config.yaml
n_layer: 8
activation: "tanh_gelu"
qk_norm: false
init_std_qkv: 0.0273
init_std_up: 0.0273
init_std_down: 0.00382
optimizer: "muon_variant"
lr_head: 0.00651
warmup_steps: 200
final_lr_fraction: 0.1
doc_mask: true
train_tokens: 88390000
steps: 5934
Each number is 500 + 50 x the weight over the matrix's rms, rounded and kept within 0 to 999. Layers, rows and columns count from 0. Numbers have three digits each.

# k: layer 4 attention key, 128x160, rms 0.199, rows 87-95, columns 40-79
# q: layer 4 attention query, 128x160, rms 0.217, rows 88-95, columns 40-79
# v: layer 4 attention value, 128x160, rms 0.235, rows 64-85, columns 40-79
# o: layer 4 attention output (transposed), 128x160, rms 0.291, rows 64-84, columns 40-79
k87:543566539518541473531487500574506471445511434477511448502525496568562508521451492454450469549627519484512519455522506413
q88:439462501431508433521490543398498548503501563592517429576447561443514492517525487461489591483505383558448524521493419503
k88:476505631484571557519489504423479497525455562496509463584407601468456456396396536464486482402583564578496500511487429500
q89:576488546551604419502492493441518480539491441557481515574464530582508452491447452492552442560414483453464463512571434469
k89:554528435384497516524563463513471542551467418426439455506480586540471444507457550550576510566464418472529490469517450492
q90:555510474472501454494552365492546483573534491502518550435511492458516512398605630519501577524476486473441473526530498527
k90:539378486514561498504574549549481501528517554550479489498503513523474475500551441495409383542600537441469526540488487543
q91:520543468491546489477497518493478435506473495472564561471501574499462535489488583524501503558545526467537494507539556430
k91:619554433584484428555593437417427467559436468540448434533493513554513440550611456465530523488596459454534436529483491544
q92:458459516432491408447538506416544512560619463521502440505478451504445523544482476472482562471502474468618610543477516454
k92:452491545471547486428531535466494503509517483516564521469347508476507549383467447455530488583501513525415415663498414488
q93:474511469392512527407410483625460540544422503502601513501514467466470492513468520482549548537470485543566433550509466486
k93:513423605508396544576405508578502395579511505499512498491601487564481477528547450570446456418444500459494458479481388575
q94:599463529519505513510488509513510446530473516445404509532498481582477452507408449439558513521360459525437557505508547499
k94:546533507373457419515484494516514504494501499573524556460469448509454455446459502472504538503453513520559447479408476448
q95:526544518457487581451454467443501476543435449465504473481485455392510505469481454497470517443436410481491516513498521456
k95:412514511494446448524441538515580550486435489522483454571498548556425463500412556495455484388482569598520509521530441450
v64:377540541523503469505584472439515438501556579405491442492509473515479477513570469383499458512469488573409531512475482540
o64:463482456476491518534495470499478512512455404492544576494488556532545530499573534488508488561501496476549498472538521416
v65:460462627467438451557545604527574517506462498516518511523633492534485508471539570565379540447569475471550558549524510550
o65:544458532610407581513512538494441418465580510477508450494443476552486517441412486505469423509413515557520404484479438473
v66:458481502425558503378516518430531473554435489468443459521572416420504497576414478471432477493538556540614610534505522521
o66:549540508587443561546523533591454473416445469547480352479541511592484503449547455507496514473553469539512502409501498512
v67:523475544496427558474454461486534508500528542546342422510501605522559498558486550530581498558473451460548523616456471478
o67:499535422494506422498551467601544410465508540426620469479488452498475492450512497465482531496501556455516467415520510520
v68:559513589525411580439492477477480481429529511563575405529548530523493484475590520456563537451511446458485516532526527528
o68:483495542404495497501555480606552568575518508436483473428468468563499496445442510488519508500566643456433479533504512455
v69:521543388521496450508522407519541452508441495445407507501465527534514493522473568509520475501476516600544451483448520520
o69:453569515415466521440452508493430524443589544553554479544471355425395569491547466498471517550509487420483509526513506465
v70:540507485469462490459514504498455484453447505486486583422514468423521548433530448472496576525430478557489570514464487534
o70:439555544425560498543535477376520471505533520525445443614499609558464508531353495469507515453586483458499498524499482502
v71:493506542507490495433511577507448524362416449494530607541455539488546403456531492520465505555546409540475431470455513443
o71:422485455566510535549619486492530542569575507514499546488570416521434558500440517607501513425444524485501493597461513471
v72:458473519514515400527462567530486555473480439502533489540545521478518512507428455509426428521509587550355595572590421546
o72:493462410537549585534565452476454479538601510522463520431478530510473496473548578491574477469520470560486564516449531435
v73:544468386483533476411615474492518502481606486480448442580465543479481496434446548460430528434502473463414415426574574590
o73:422515563541566556496421552546553476564468492560493472456586508463479463523464434559550564468550456521444588454517540537
v74:398491482494548446536481503479484558529480526472434444449490526476579488609445444510527525506484420501425397636548544542
o74:502518569449475513486537496579541443416542518483565555546505489527391451472579584471445480544541567497553542444511505422
v75:606555465550462406440482544465431511467459566497628487502584514488480495550543504566454473460546446418509439502525511505
o75:423335528370505535420491492536525423570502511505501464515447444438466484477462448527546479557486501557497479602472461516
v76:495581534506508419572509503516519496486571580482487486494526582459505422512518621524417540469507404560510454501481506503
o76:463479526513500539525494528574450497571581443459515497610542467501508533565541422541508488500485564455438457491530451484
v77:548525554495479587554533558546547499480541404512455535458526419514465459497518469390444527480565501571406528560504422464
o77:479497554547509490453533428519508531508565570442539415448501517515572477457557501615472475522549524426472462438434562530
v78:570456499563504453483535489520518536544534473540482494478486474587554590455510480486496473597576471428572494473440511510
o78:530496497507467531533441527534497538441450608440536369524485565470451440523531446548495484426463513524494532564464493541
v79:585460463530521504438476406485475486426452467507549542569508466517477514505464404468466514447464496429506449547579463549
o79:459579466477520536495525513556563497471583533548419445527489400423499440453519505488570560523535479559441569486452574502
v80:506497503468538509508526464485534505425492395519467488512541479524472537390489540532426490505522568527450522507476546544
o80:526495479578483501500504549486468450563486595471482505449449481574463478519473435510646539433457460463504439494574532397
v81:477456507427544496441450466468550539457501512422453560485646527440553552536439443476514559478459441533503527524501487502
o81:435471473518431546511620437460469420509522500578493572482483491472486486563524520458456486560564632496464525447529500563
v82:494492519438512446520425474606528535639554482494565516423514486517522549552506514499575510470525463549490469462349538536
o82:500481486453500553467563446451486449369405451502540471483490520587507469543466520570401407532452520438556502428585514476
v83:503415569439473493600541500506509498576493504517520374502502563497543509552554488437448497542527415482431467436408498499
o83:519540529517471454396525445509514518531550452454494465376502514504513542450491523576502513512579499412446484543622466478
v84:456471516493416533480511532540581496526506434555401482527479522495557485534478523526510637469550491500461485513512581553
o84:446464481489522539537581499526469518470502553505501511513563454565447431411499511579482412490525550533455492425569518535
v85:398520569482464535489516484447612564470420590442410484515560439457564506422474493486500501492433446615450425600525579485